{
  "n_layer": 15,
  "d_model": 96,
  "n_head": 4,
  "n_kv_head": 1,
  "head_dim": 32,
  "d_mlp": 384,
  "vocab_size": 3262,
  "activation": "relu",
  "norm": "layernorm",
  "norm_place": "pre",
  "norm_eps": 1e-05,
  "positions": "learned",
  "qk_norm": false,
  "attn_scale": 0.177,
  "bias": "all",
  "tie_embeddings": true,
  "parallel_block": false,
  "init": "uniform",
  "init_std_qkv": 0.0499,
  "init_std_o": 0.00789,
  "init_std_up": 0.0499,
  "init_std_down": 0.00456,
  "optimizer": "soap_variant",
  "lr": 0.00776,
  "beta1": 0.95,
  "beta2": 0.95,
  "weight_decay": 0.056,
  "lr_head": 0.00683,
  "grad_clip": 2.0,
  "warmup_steps": 200,
  "schedule": "wsd",
  "decay_fraction": 0.592,
  "decay_shape": "pow",
  "final_lr_fraction": 0.02,
  "batch_tokens": [16384, 32768, 65536],
  "seq_len": 256,
  "doc_mask": true,
  "z_loss": 1e-05,
  "train_tokens": 128900000,
  "steps": 3608,
  "dataset": "wikipedia_en"
}
Each number is 128 + 32 x the weight over its row's rms, rounded and kept within 0 to 255. Layers, rows and columns count from 0. Numbers have three digits each. The size before them is the row's rms in percent of the matrix's.

# o: layer 8 attention output (transposed), 128x96, rms 0.271, rows 95,127, columns 0-95
# up: layer 8 MLP up, 384x96, rms 0.35, rows 0-67, columns 0-95
# down: layer 8 MLP down (transposed), 384x96, rms 0.353, rows 0-67, columns 0-95
o95 108:095115175133165105065116139151094111081095134154091149129107124120100129090117125132132141095103099124154123167105135100150125143072124064084127134083151121085174173123140122161102212117164152123096113137187090123140026154115108132111161129157057128167160082111128120072133099081202129109
o127 102:076108141081102099096095173180159106108126120139088200200123114148082123062178137125138129186137079078102112162170114127104127147113179080111074142094110122123160178114130160137153156087162143106138104139125140144111131097164096187168149086152083159129124103168182105134136091131148192127
up0 115:155144161138105122102103085107123100173142125157105126114184103114152159151123081135134140161111092115117130164097169091199068155151158154176146135159155134114130146160160052114120090050127107082097137146151060114167127104176119142140114112179167071133162119198065152158080085152132124105
down0 100:107159106106090207139110099145167092093133106097173158111124192071121147173100103059119086097150124106156173093174160163107134123119108093182147152105076181125121120127152128187153104092139110104121156065142108105140133138150111172115149103162131139109123110071093028126130105134138155082
up1 107:190090157179159091097131076098125129107148136134143137090111150155118136137208058194147158097160092145089092108165072129105120107202143141128110096143092162134165129102097136146154094167150122145170143147107110072123191125086142079130100181175106135130094105096161134095123138173082118162
down1 108:164161113111168128084112121155142127139115177130137181193102154169097131179134150143161144122061147054147118138058185122144111127094177180136148159074120120063135127125119104174167148087157147114152134149130161169103130130124129121165153126112097131055104099148107084136108140195068077162
up2 102:172101120050148161065143105168129100083064104101131058113143142129108193141136164104127127047143129178164090193124128148099164153142128125138112081110138129144139119108168122138087136129148160155143125110076096179131112087140124101156188117061141126137143130117080141132177078078175151116
down2 107:181144136130165137129137110032157122087166095156188083079106123111112196117089116126177140151104133126152132163133092177100139157125182138157123154183102036155135087146165156122129129192080152111086095093131138093116160165131193109133108118088150135060146128145148149103137135126131140100
up3 114:112128143137180137083156060128146114153142080117087089178165077126184159174106187141127132113117116167098071126110182122145165099106107094138128107120125138176172124084170170157123124116127097157135127131201053060145143083161148114107033110141142132130139099114137088124099158148145125162
down3 113:087141143157129139123119154148178121138099079097159152098116138123063077195050188172165138172072106076102123071209095130094105144122205104145121152130137157149128157171102130096092157097079157104142103111141120083110108100121091125181111131138133099123115097127127124096078127078151125122
up4 090:079133144137067146127168100067118143172215130136125128154174120091163078153090101145102111131124149131137232092162095076094141161158142130148158080116107168136151140158113107124192089123130105137125159128122091104121169104089144151101096120151092127191096059084128146142123111160119088163
down4 087:141113119103153144108144114143152110158090143135137107170120166128117076101153107109124089134125074124142114102197079133168120136139079122042078107087128153085095169094119117143052092148117144183085147163168142083174168107124149078117154079097165112163143147109129102168204165140148173171
up5 089:130147155146145132110106108116128128153104175137155096095181145130095169091128110164182093116146147088140153143116106096166083188138118110122160140093096162119076101193121120162148128104145176101100087193127146133070145087168137108120129114156166216184163115057126117140076086115100202136
down5 093:108107096130091116140117090119192142096155112129138083232109134099119102130112098195123116102074051132113152113135131139130132072069101139124095079153083130115088171104112211125127082154108061133156104118138147119147085118164157059169136116181106110125151174148137106139126147127164110146
up6 094:188121123161135125124123162135134134107065143132215175138152127142115165194117160146119152125144061177113102101110136119123235088137127146143126089113139097164124055135138162122163138123115182142150121112119156107121122131156159029093149151130069123150071120103113146144133104135062143120
down6 099:061115201110140096112145096098166139159107135101126114134082148071129102027097129124091124129087163148116136142134125152149058126113172075083127102133122172123177133146130116111144190055104151171157142050148118091141148106172098188118112126140159155143187131115100132115095142110138111159
up7 086:122141145084047127088140160144142166154144110115114118117120166106117141058133172084099073168151194140132054074138111113163101163176157174185148110140109160141096202106111106117111118138110119157145146150095083166122154113166146141121164151093130148157083110190122080100096103086162164140
down7 073:157189159121113136118153103134175154158114158160098097109123112153096103110098119136147094118129165116100153029148155160170068100168125117048142169137111136091122148098151159175196118170117132149106102174114175088115181121131096173129171140091113106168128175146099123201159174105133148150
up8 100:114171120172090111133085134141134073143115062145129124134151085125140108115153072103098123098150092094162148171096149133119191120106113110133131127111168117081138113116138190108117077124166094084118128125139069079191110203147121110142132122127147205133165116204093105082150157200154114086
down8 101:092122064118117140162151148150168141129133131148150095107113155118148084116146070113129101076129116133102152111105112163109097084069118139117182056091132165080133120155099166087123123103117120134201101090126174141089146134120092190138116140129108164184128110164222131056104100182107092091
up9 098:147085132155107129137139101183089111107127138110101137073116131112041047135157114111068143076097124179115054128074145152135157144102109090065131112059077137124077128102068137127123154142199115183087143125126104133112172159140126142099144143112076132123125096118126188153123109159131110137
down9 088:144115123132110175108120095124189162154136155168154130131124123143175146111120097102129131163137115118161090103164132222121123143165150122065082170129161116083160110167162115136170160126124157113090144118128107146131130135092169142119146113128080139112132135154181255152142082140108149132
up10 087:118070128179144157139096102169169162110163097102149131121104103115144126156145110182124153102120188134138093112130151111121109144109118168156129148159125097127080124093083139165133092103127093095126107120189118115178138132119100112095174159081126064139204074130081099132185034144170196163
down10 072:165119107125132127173159133152087138118165079196134123151143112146122082135191058124149077169131116143121151126130127105103100131070184103196055115158129102101159144115063163153135165108168126116151106158082166100155113157090132139140171095120115097150159152083149118185112084208133168133
up11 104:150155076174120081119165123168139095135110149148133132108126142109104169054150072118149161125115117118185188140125049130116202130241116090119159179101141115121171111111126113134161150137099143140123077124164140143130087157115128081122126107090122182163151169158117090112131058148106102124
down11 093:161147085175100146126139130100190177170187106141168141113129156074089162143066177140123151138023124105141090109150074129127135135119099126171112109164197057102120176141128076126118121139122139145095081141158107157163099183125177172151121164115103147126123120122136137126151174136135160181
up12 106:162119127124129127113140079160129098142124114105144119111150112163151145217125122130144134096176071179138168126075149117068113081131136040106145143155150120165178139128063113124078136146148166109155157166074139100142152145129127122096172182172085115149179153135137148043170111115104190123
down12 112:137150159100149076158148142179154131152113140134135108118179110152112105178119111161127074192121094163162141133191091158133155122155110146050123108147162157145116118136139168154034086098067067139123204094150162135128106122144087125085128130148110184139073152118166187116125097149125148153
up13 108:164060146070072138108101128160117177120180108096154119092138119151163084169115063152168108107165093120151153142075095078152143077120121101106096135143123123103089143181103165148144114153096129148114154193168104097140114133108112153134083139122109114198141131195126145106137040141108175088
down13 107:122116149144158145153179144140084183133159145168094149129102116123079159156132105176147160120170088072107177131166085134107121146183169124192183118175124117123162098154106140149078106118121069107106174101138175075069138074150141142124103115190149131110117179038145097122146132111130133092
up14 105:123118140126072146087087122127193064151097073149139115086157137117151154128150123148115131165145023137170126137122108129183188153111108093104114130135171100116151125173128153151112200102160150132091121116146133144128073160135147134135137097148124163059049133150128105116164217102154153116
down14 100:064124149133112133110214137149145098215085079139158113135117133160158156081117072133134124176123113146150144114172143102166115169073126127100063095144133191087090183166088165157140118070145085121113118108147141095060106163141121171159142083126133134116146121143080103162101135166111156131
up15 105:147056135167163140100089118107170102058165119114163128142130128112136101164099084204157086130144143169104120140113102151156151087112173082188157174107160105108167117082104108157171125103136219181141157150164113128103153122111097082177166108174137147095077121115108141094115125147158094104
down15 102:125089152100119168159141160194138144149142079173153094172116130161187135157174125090170142106121094121147145148071110171130129155113156085117078166087129137112155088199143093109161106113180115175134133128104163133078201129112141139167126095169099126124026137084174124120085144118135105145
up16 097:159186127110121098082155136159109140102111126097078116112177131127175157186168112092154102109155075139142058144127121139146190133158101145162179166073109172090046151163092097102190157124147152169070085106107113092139151106086058097102131131105088133139160137119140154148153142105110115135
down16 088:160151153120164126134148106141178190157153121110144128113102150092141162134171140183073126137111150066121145147129097172127093102099122118116104194105172161111153077079156142131155121153096147123123182113158065115133152086109134125102130137114140062081124075158189247170108120100123117136
up17 106:128053144113123114112120071147121170149160108138179088127107084148104144199127140182168131129134118154136117171118137145103145154097188170152111154134209196184099114111162192165138130129138086127174115108175101100196140071122094112128100154101153120107103153157131132157098164086142093084
down17 106:154072070073108146180094124151193117149133136177166144140089080142109139114102084192150163159146091141156185135166134127086135081178161177050127114110132129179147141149137156114142180109079056155177116123131114167116154108100122104115116123099127094148117110125159106112056151140148095149
up18 109:116153143082123133128141142064164106108115080122115168104079090126155215146154138212166115139119165192147119183160140087114163133157103055165124098115130114104133115161095144105119074107137104135118143160157143115144090117163037117126098107090159106133093156057101109092084154127133145109
down18 091:130110122126074133152077068114137157169086133135164106112125144116097146093111108065121135131131210132117114149168120082094086161154103172049142147126127122190132125126163066132160158134213107121130117133180148152122155176074156067167121166110121192105111089140157154090162099144137126109
up19 112:132104146136140125153176069183115037116101135099087155116131142153121148072175117108151188118131094148130104081182093189146160132159136120143167150095128141095106149091140111086108125075161050145108090104130116132150116128136188119170071088165159154140179145107141120094130088085129119066
down19 113:095127017147096150144127139129122055169125136123123157113165179117136104188101138132141110085153133133104095127172103116109141129103148128095123172138131058073131165139147093143112135060152142127139100151112185147138127171179182182147094134148126122152144169214167094129176184143130120138
up20 170:177064173139130135139028116098140147113154148150116122108128096109085100134124138135159135115167075116104113154075077088143152084079182097107181133116171137115108145082176111130136144027147195166128151154091116088061137091132098118138111114123150121122147139165142125139196104115136134116
down20 226:101106088133146087122130088132149099113173102114177117066073143173132136161097095170154123082062129081160105131119147214113118184077133077137122180101167129134067148174117124136142079146162117168117146192137111182070142103144181128139097141140117121130081109143149115145122070149167138139
up21 090:146118089176156162099132159099133103127152127072098166147164096157146160186112056161133134095168155145169153088149147119082168096118139194100060123129090147118078158114076128078172131131112157152118200139101143141169114122112154133142128052129121147208101103140160104135163151171123089135
down21 094:089135136130128114128120190176164089100145128179108073201086141164117051099176169097106134179147117160120119100121148166113086103155136143097106147104105121141135126140124087148086131194140124163086184125148138157131150068153132172079102128107131097116098144124155029124195120103169127134
up22 107:153153161149150147112099138175119087104128105137116134127128122177103197122139093122145111133154072131110094096122072094139155111103164049097139152097108131193121152089110121141136061113183129101151157141064126066091139143128176082140169171148108116132109138100112137050160065160183101081
down22 104:072042125100110121172144131130147125093153128137118121120145133086145175093138138078210141178164162201148120109129128105124109117118154121128135143171158150167132122124153132169107063125084089177119146071108161203138175153133103136136134117161116154041159100138167143087150096152160088165
up23 101:090206131151145078176124149138063127069090135181179158125149089103093099112091109153149139087118124117158140166119076131130143102130076109153166136084140137105164160066097100091072123098166153123157157149104089123170118190129130114135098138166083187101104111185098139180138149129175143138
down23 091:121078139153159162178143144172132163060117134072110120119061153100095136134176174117169133102185111176191073152115127156161123142161117105074133107114168077100094104115074128154167143177127114105158142112128191124128166102080113061091096137143102135125133153139156140169131123172135195110
up24 082:089127087201179114126094164087113095099061140124163151108118145158148092175138133121136146124092133190127105136057178134154100162072110073098099145097181106118127094161146147142128104113064094166144122188164125180132094163100125098094118069153127110129098117109134152105117097058131082122
down24 074:167119164071071133119111162100112128129181125156068125122147183113162103104120123090086104139112128100103166151129143158112144112177130107140095086042101117045117106145084114132170122220113165167135116143140129092103154092144133206146168183135102108139133145144128099138136084127130086064
up25 111:126161086090165089113146132139138102109143169075101137159143090131138182103125138095093190150130183207100101165126110145191196163103096147182107148102189079168120166093127098072123159101143127166146082120151114125106100150108145071113184082128142107140090117147148147140094165095111108088
down25 111:123108090079135139107109127098068117071120192147102150209126131125080135192114141145129102138168138160172094044139125149088138126096124107084154102148120169151133171112097125129124160117076110165106139093187097131117108096113105139121158147187137135120090161111117167034129169100121086176
up26 114:069091120211089096091093078151124146122161138145135120164150101103152122152130128180091148147117106159106094140132103116109132147214106049195108126147125218105143067110122116118134110109143109130113091127143172127141133146195155101104127129141083157194091158169156162109102092144137106162
down26 106:149142179132132139191126154112141189178103119180096102152134097110071145144114124157113102134105151162161171117157106122083050043096133111077110114188158108131149165142163156179037147126121141075115170097107172189131114106085125116113092133158123143091121089127144137126154111147096156142
up27 114:067118160156139104096166116111130125130114089194138140105103149046129095150117125073140124109076105137119157202151130115159123145130064062172162119107127166160176153188129098125145136085173147164121070146144139115169122157214116119098156095107163161134101101141076151088103126127154095102
down27 123:133151093088131140090201149148097129119179121121136129118143157095124067119224120115117163122099128101142142104202109130155166133111122120145155130076179160118196133150154064141126149088173137149127127176147117200126095148142064100120128152188137087136138102187153195147122129085119158106
up28 092:143136138152119086122174134151133166146161152135159087088115160175097121103118159128105139147117132143148184164133106152072132163184043102097127096091139145081110016125068166081138120174121061111099136113111088064156150170096146147105144145085146156160162111153133119100109114143098117090
down28 099:145126110168109088169183145081172114153132148139102105133189126158088142102112126123152125161107139134138145141141139186125126139113169161132102150132109092135085119106105161089064069098128139107171117105120094136143105162142077054114113173140111066191126058149183117091111049194131142078
up29 024:183133168133129118049114144146123117110152119183105090122129078056129107191120129140131130153105165182154104082082089139085104150123070105164124111110128120184117103059115121123132086099087103101115035159172107085120181103149091134076147115113134129103148122131160115105142108062104097115
down29 020:132119106119034125156131115104134149164128178128132082128096110164136119127141102086096155119131178117101110176103192178192115093135136167136130100122141158080151112141170158075139122122127066190203092157151115116165109113098060202152174104151150150092141128061136152124118130133138120163
up30 100:162119132152103202133130147107139138109124131154239149114129186114115125153136190110100123090149140143136146091167171162071097177106159174128120126145091104127068098141115152070120125076173144069155125103129177119111118116148123131113133170118083047152150102136155192101113094113125102078
down30 088:126065142153122099156186132128141171098132142120084152045091099173099129135118119160105116115118137107136109158124209154117132093140100157121200132135138059145163106105112115103145164084104079090124086133157106197101153099149186084152116170157134145140168132043109140104161102155157156093
up31 027:118137226141094122157151098182167131146119135144127088120178095123109135171108082104148181112144119131201101110132122154035122113106139054123084140130139149185123068119122130112147122085164155131109088130132114149132199115120069117113180151152131140137143177148178100111143147060090129113
down31 028:190122112104143119152140139112051130078076122119052126153146157146102141125132186119136125038140161070126151149120144095160046132139087074082153111140067127137123176086127147172103130132139138164197188149052142135144105141103136142117117101119131134096177125118157123110117089119102109146
up32 098:154132108134114161085130086092139080189173171180142072108195144063157077136104119132122127153192126136187103135077128138161092081069177186153104138099138137109091139124133134071145145094155114089189146102125153164181128130145129144129119119160077141129170142198117130146096089139137135123
down32 099:118134081123089119159146075099097178112055115084154194105107148116128149203183146099138118154102151094145170098101119137160096120134144122102103135085188111058091124137094115099108146073107130180091150131137135122133134066048128119127126151192127109164092111169132130129101143056142150155
up33 110:097114165087125159088107108112167159142120137177102149117137104073070166148076118146093097141136143170121116121052150091112155168133114087101163147157139094186161183124121125059192079143141130165141082132103156158132092096103064155125171141178186188164120116170136106122093144140118139156
down33 089:120123168180129081131122165071080150121134080093162106124108150146138082160126179117114126045111126104157152075145082169124129126130125165100139102156172167134172095124082155136123161111133100140112131156197184133109148174071167134155063123133070146127080112098104115215138125122096161100
up34 116:109128125165072134077150061110104072130085159160173042112129128124136097151128217193116153113174103196153130119155192126140076142147063128119171150097087173120130125070148127172102119130135091119130102131137081091109126158103171110125115131129114126058132105123132115123125117151152098092
down34 120:155130192127180105114138128120111127119116187130113077191125148147136086141134124166168123181197062110108146123165144119098111116132106138123121108150123184084134178097111175191173078168141123116111102158079046131132199107125156114134106065125128123136114160191157102081145153127151166142
up35 094:129140164111128130124085099137162092133155083104156098065125094102157069159113127138160096131189176137134090165082094103162076126177105116134161128155161111145090193097124086150096188113143091161085094154163147162157154149108093174095139121153134123105145202190125132160073096172090140113
down35 084:066114079113115114147166147146178132071094152141120086198124115092105157176136100132143134186082092089193160125137156205157120112124131091143106131086104130127162095094120167115149116159098169085113135200139168095160060182105131114158123136119114151117129172141100113172113126137183094084
up36 099:184088162106146155058163092137129097069207067093111131149122132092138143119156130167123128135090144147090135168051089153168121128142104089115146104110083115150135115098088150119164136135112120099119108169189108116143098154120093135104132133144131227139169117080072082079098110151122111167
down36 100:156169099137158136098131166175117128135097090106094127128146146176065067055105106121133137090139134215131135135141139228150089177113189112120114181128133052160075083176102127100106138084142097094152137161138125075131074131115113132118126142154127104114098163139127109142162119141120152170
up37 032:146140181122137108056123128139157120126129122121134133120173131086119123140139035145202116124095101109133104135105129159083150148107131068101099114145136096196133142058088174094134100079170107143088125147196097073088157127134111141146122109079112083093140138191178118103122136081095067138
down37 038:149128105156120189149127179198134155147117147059160065184137145130116133186128156061184128054154091176111169146163139141175129166114113095096140157135183131120090099141118118123123165137112161126162109122101140148144066158136120121155106141141123103086138156114146123190095153103123196193
up38 098:155066167120145150123176168212096118171145159131175176087100152142133139101159142127126094100124147162148150084159101106118180130133141168134121045137129092112132042136138164111087098144107162164167091134153161102127093080090080111139171078111143115119103101173144102090076149148120163158
down38 083:093189141190129139152146144084113162116111061077149110138183176064107154081146133149129158121118130116161140129135124105120132100117064090107097139094156112105146097150157109116118058088081191120139119066171127135091094122186069143109093080135144110128115084142158160054137082153111134112
up39 092:142146133119141157151152153153151130137104092119146138105130156152114087122105204152149134100100176132168142071123133058122137113137059108153090059099215128136087141144136143141149121132155143102168135121071117066098116142111143158101085190115121088068202151092110137194170120131095102089
down39 085:175186114145068184152098131120165183162129179118125129161110133090119148187175124121094116122135146122112107081136134156091117104117149117163099177132095104191104155128136149133097143120121110105158115112115172120110175197105135102153138159173079109135038111064087053115160090137173117098
up40 102:193122135171063170112104101158154106106076092125203135108128171153105130137184067147194056047113082105123123113136131161113106198132107109108100168171123099086145157098079137152156114127095166104157144117115098149136109106125132102145118114150144166122092101182118112168140112102160139082
down40 102:122132148058090137125151153066133116088081107153165095156135098114117098057150151155148123093102154158119147132108140158165071106134134060100135089089122080109139155166152115115124083125115150133093159153123130140191039174090094116123127162170160159140080153087177105162184113170086151146
up41 106:191115122173178126124173117135126098064101118124167139122124096084098161140104149172162149123198120174098092112109192151160140108163102132080136128116151078137084140064113107126090103122185089183150097113110069122115179101106108073173135096163132114111142084130114138182108153102191158141
down41 108:162121081129163108141137166152172141153095146092171123134046138093136148086080152162183098157157106142157172063109137140179116066130141141127132146122247068150120160135105116154105058127074158153127140103154078128127119096130100083136177113099126130117133106104171129118098167122150119144
up42 116:162116184085097081042172182131160146132088100126152142128161094104113137168152139182118203130125162179128121166058136174078163094139165170132123095133095124185140086151142122114144132107139126147157156112112128111165080114087105127130144114131100148180181157110141100137124175059148138078
down42 112:113099105113119116104072154146180126134173108188113089097088090177114132131094086122146136103165135175086117137165106102081120059161135145073115122138122176189126112100138162093125171145126117090205092077127075145125125121131140123085090145041127158117174110093174094169099137163110108146
up43 087:168149144079142111112177132149145135077141146110109123081172071069095122133171113099143116117175154120123103121143121134151176135223114102105108170187150133148130076172092099131123126113133205139132165087146128112141141147188125132148119120124107046053131145126127104079108151079137080073
down43 099:086127105166140101129091098109092090184092094139192129105093152133101158122173116123075123126125101137117127194102104144115125191109130158131110059039143095134102134082169103087121117107152057090141124169117119121171103111026116150080119109142079134154125112090154144132144073119131149128
up44 083:143081167196113085124131116121142105097144160079130135111164095126110122128138157159167120122187155117124152112074181147167165121149142100111139126082140161076120091091180102160093121069123166139160112143193097143120085140167123087104135129161103129118076100152109187095156181111193170048
down44 076:147128150147105080080094162165111099121168145091155166166109124066151180112085143175087140102098072183134050164122135086153174065140122127106083168118139128147146139123120147163143121107190144062089147124157143136156109156166112145161157129170119173163113130112125110137070197168129170117
up45 026:128137165140147133110163102121058115131128102079171084123138135126125152130139111098149083132178164124141135072132159107144141158124069101135136115132113146152152098106101132082136136091110029192135098212156068125130160137121103092092187152083135216129134116130184111123141127059107103160
down45 017:105104113109137155085162128118111116140124156160202093146128119096119151062131176133174116085113125134132139205084155075195105106153107198123165130113123110127143153100067127199159086126145085149171150098133171108133091097095130119153123109097097142131186135139239100099122133135120111134
up46 028:168137164144143090062180098152144133102110185080117096090193102102132134150175111119109061134112071123216133112080110135136117128172094154125068085168118109161127174093114125092161143090136100111120102132084061121129152096142180123101128147100120129123124111164161112130139073058096121104
down46 032:120073130124142111092133064111166158114092092130152154130166063121116173116144153060085157113152101149127130132106123126133168131118174110101135118129177113106110184121122117120123136188193140145147094139148134208091085189185158149130180148175199126130190087127111100094141120159097141074
up47 110:149156177110068154077116117092154056139080121145141135138118120119125191146131197109168177132068066147100109089107121121153136068195102126179074110150147133158115147170045166104127145162105122137144105185110142151102151124140182081118129128194132088154108109125103141132128133123084135136
down47 113:144129133239081103080115096130127077157088171122148155106092172094126121152125127147120127104077202131160112162126088134153091139118162126155145137166079189144116136066121087107111137091102088168149128157148149135112175062109189162113121145128115140108088168121096140146122072125110063108
up48 108:089147160094108136085154118147103123153059083130051126150146124174126107076117100185100105098157159142162134141118141129102156058159116133131139125092110093105121065159175156122124092126157129111051101140083099082107129170163161109122119088104179139143125137115212163075183107128171126151
down48 109:079169125106157130143181109120158132099106168132104132136124146115144124125108118149161095220131141136136107127155165110080136093184153132204156134141140083161101172101128139151124149167141097131133135175069099125098164145075149171150034161118094143121125181183167142070187112128185113103
up49 125:125126132078144095136129215153099078125152125139092104078199079093138106148144152085137100112091199108204166110103175172126141174126114170091170098131141153165151165102120089137147085138114169108100132096139156080118184124090135142088138104168171120079154124105106144089139184120131102142
down49 134:120174110108121118116151152134128144137197211119142140092141129129094061159149170113144151102078185104181125125095187148165068153093158129120139180116092143156166188125088126134135068115101149127106142169122110116138129122153066113115139088171122114132138124103104108129152157061163146227
up50 105:123146096121076140157163143194120146131176110123107135127202171133130099127111083193129123131156137116173105126110100124182139127159139120103092112112160140192078174147070090062171167122050095136095159127071159100135147123112155083088130078119070137128179156141097122147125080085138104140
down50 109:151148087152114119129071105086106143100067217099116143094106120100097169132150162119179107111145137149180073189156110135152103183104143121136125126161194130106093113145080085129086101136059097105137116149137141157117094124118147128155173095192085145167135055135161108128119137074143120083
up51 105:129174131203123135192165076147116121109152136122174130135102123085104153143026182149131124137128235178149103113087154163132099118112102157144132122067162067113115124068083118174092140120183128151158094127127119089136121092142125101134102130094128167139159136134150160097129133117068128111
down51 111:094057108149113098131138130167121186085151092137116121091178107073139181158131136088137170163068143117142112137166081137174127150112196156160145081093158106104155126090034131141126130118144140157156166128104205094132079168146124058131104155154093140114091089109144126086122128109102136138
up52 108:083115199085111164095089078076110057110147088126124140125080150148130158138147149130137111198114135136154150121192089122121130149096116129140148144173101143107134069159073119085157162146145134135125098203102156123135146119162063132155057116107141142120111198060126134124108093140118124062
down52 111:118096182107116132156105097114181091126189107135160208158153157112119133164196119091126156035112168168134098134167154078193098148146158109095166136088193103166124132143165095099150107151114094161145149136112184129139095135107124135064180102118091150147123084126160112121082152117131131113
up53 100:185074137096132107100095147102153062138155120102089083161222138139111088133160176164135104112131141142137152128147100141097121136129127112141116073198192151121188120097151102171122110136123096174117146133097059060131144159115130100134170179102125182116162103121120152144076096181164151121
down53 101:111131157049134148097110134157127154107107108153123145179126204109140154178168128174149133165160124142194158112143083163128112128093131140135118094067161063150175121121112109087113139160172161146194154082125158100097159077156103154117145093113145121084089125143150142107119196203104177121
up54 031:157130182134099141056155137164127135119135130116121128127146091125120112113160142106062147135183147168147146108176161105113126152120119148134083085143124112155140117074095100121126090045142134168117134175127140123149203127108147137089183203111175198129093128198198140151120122074075106106
down54 027:228172106158058166080066105152205128133107131054112066108133133189107131111122107088149127116073126135060144090113147131125091097125131075129147172107109111142076106127126115095177138178117121160127133126153127140125111132113124177099121181097132102153129138150102129109142092101159184158
up55 114:072068067116055136103178096120129131081154091164119106103129154096144076149145099195130189113157151141113145108103095081189153100130100087085136172087122127103070140125089090082159147126169120154128111148120107118149167145104151106128134049152143169104143089184107126136127131081166115153
down55 108:120123132142074137112151133099126136121074130093111115048111107145091113158162155177164132113042127115145105144147114138112088149087062129099120159071176110096130186129127109109114149172122099158082174063059088092125174114108136176135116079161103138156135118114158101190142191151119148155
up56 107:201156143163100144162160129104126111149094168189178093114141163090117095155168041110123111101132093094121166156052176213168174157165151112172102134138133174144145126166127197132136146081131098093125116120165101103181142133112142163136140139107109109157148139117099137172090119124112167110
down56 102:196173052128049159082136133140125149103132134154183141154127157114117148146154133184171101090143148114176155116147098090187105090139152091111150174122144127141139165136149108153132079078108155138139119047177070153122109102125150189149120094164103118079130125122144095046163122116132128119
up57 091:101086107132116113130151154140093131139194162088183100146103095099102127100096104110085110120135146184148144093151086170203132129186120124086120067169141125110148101180129168106135116104110157141050104070142188143090207130140138129118096154142079124156108098188160144155095169140141119164
down57 079:127130102115092104138158107119146052062112109158154121079142149146149121092179115126133121114168182081112178091085131150095165077148133104120128107113154143110084123155110078165046113184191086098144157122156104100089079077148128099082130109139171143118125103118150110072146096137137159054
up58 115:088131136076159213109124124134128141035151120110181160114161127159134121121149108175107110126122124140137104174151089131086148157141153169154122117104075180144106125144150065135070031097174173148146109103163086095132144117126122141116108101076132174147090071105140115091162153112164096106
down58 103:116151098147147099110173112177070099079089155155130185104151174103128153105104133152145161115134097112092109133113154151147148127087101141128083095097104166184131129116128137083184177193116164131096152026075145139128107132143140090098113138169114119057088112140193111094095096117091102089
up59 120:098121137101155182129160117104135137122127123136140200160109086138160118165133086220147060140128155101112062150121119201133175170170100167153131111068132112128143109098156166105090141104152183120072145147146083157144134143152043130114143080120132169176122129134123179097084121158141107117
down59 125:102119168133107138184154094093140138138155178131191226150110109146178127145138111128149138129113154121111090119010126130101162124124126137080121139127082145092104156081116074152161173130099155110098176131131139104127117124146117128152194192132128132095062163112125152076089118166140121180
up60 101:162106103047122086147130127152144115125196162112124190098117122111113144117136095144100181198122154181133054117143121146129175178139064106185161086180137098130074159081136129098108131099140095125165115094161102125167108154158160124096125124178091108172087070179118144143155120118158125120
down60 095:133079083129139129154175167160165134104129218148114147160113120117117128174147132158128132155077112094150092071135111190127076155124118098060193110170143156121131160128151137106151121136067149183141195074124172160138087112147135151161125137131161125109119136174177065153143192146115134169
up61 109:152139121183116185106108087108151125093094133129120115134131120128143169129134145166185085159132140066100119140169121145159126100084101178115109060150117103159122093200171128128160119113138175085089112184085125170100162142139110121195130122042158141109061124122171088151117068124087093150
down61 131:131146108122143145119154204085183113126183140124143060154168085092115122159136124129115110067201128126136125123072164079191133112117106100149127083196128121090119114198134150137158161139130138091103116159126166188157111122106105108135128101148054086154092137082072153077091121098124134137
up62 098:157116183112129127095111133137078108125110172134149110171143145203111171134212101115136154128162111110161122109153146125089169126177120147140139112040118118080137109116090160149070125120141086188144112133101051139150095141098082129130148165185117146172185109138092101112088100131192081118
down62 096:095137154162148164093142120115103149135104139086082153094154164109101106149136097120158163151145074130069127112153107188125066052106124150079160129186093117119126094113081126104125158181085170121147060174180168117168129160111154075128132124203127156130168127138124158100142093135077077113
up63 109:108118129129165150103113122168128150130090180123158160143113128112177212108119109170088156081089158143110150119149118167155188100176083122145091147182142123140145133048192154138125129144136156112140095144139072087140141137133164100147120091181069074114064121083171101121131079115188141157
down63 116:155089145184171138102101061047156194108163113136100126085168116146149135161093111159115142155109097115087134116092152137155070118160091100100097125149122115097161169126114129131185088132089157141139094168125133184209175179062128152163146100124166127119145114184121086128144112160144145095
up64 095:170106204202127152126132081137156158167121115187121151131135147099083089187088073108130105113060138159168099136117144098119143113171110088166144061124105124168135202124138171132151115109088099162104127066115090115119132128189169118114122163143139135136147101122070131091134098173104080150
down64 089:115111131104094123111213158135113135134113147137162125175151095109119104100149153052063141173162184108187111113160097142150112116142160081125158192201096100171167202127139107130122133125109115108119098064155154143182162098097104159157146095181127152155147168113105167148134149140107140078
up65 098:102090141128152120160119166120119178124181180163110155134132142132151176117134113153176126134093114137128168105083128111155108155140126195188127151141142156124126114105111111152177117104214169086109092121114075150150093136100120084081122115152127044084066082205113070093176124139131111094
down65 092:137147161120085136166133178101074151148144132121159061103168157114088152178139078158156115133139101116110136177111184184125110085120069103177105106118123090137115100189104124105173089118114101090070090099180183145151114121128113168123125124134122100052116090171173132086087145138145068109
up66 094:185131093079124136125117166126136124156157118094117092167217137056152173156145115189119129171119160200148156126095147086173165181136115112090110115178147114150093128136162140135112093115210104164134140109086145090108131103171077131078101105135111121136126135163066158108120108072113163125
down66 076:157148076215122174092142130097126125161106095094133169157150193189139091136152169131142096103191138101179091134156101111130129091099064065133117100112134122120126128125155143143072128081146158143194116147135122116109104114103116163162132059141120147120133128129077106180143193173095174167
up67 095:101167125095179156145115136142106126092069116166139123174106088112069138159174059148103084100156176181086138120124142125165152132109104206140127123179161117136130179109088070239123120124127165116088062161092122106137161091067121148146119112103163143103108135139149114129128134114106144114
down67 102:122121162091146097133073141109118130147141124151157125115119116142095073123133097082185193146146091134150178137145118085126126091093100182042134108154080053129127142166101116177082151059194150073150118151121107122192170123092140140141138088079125153107137140134120181115148092107121140185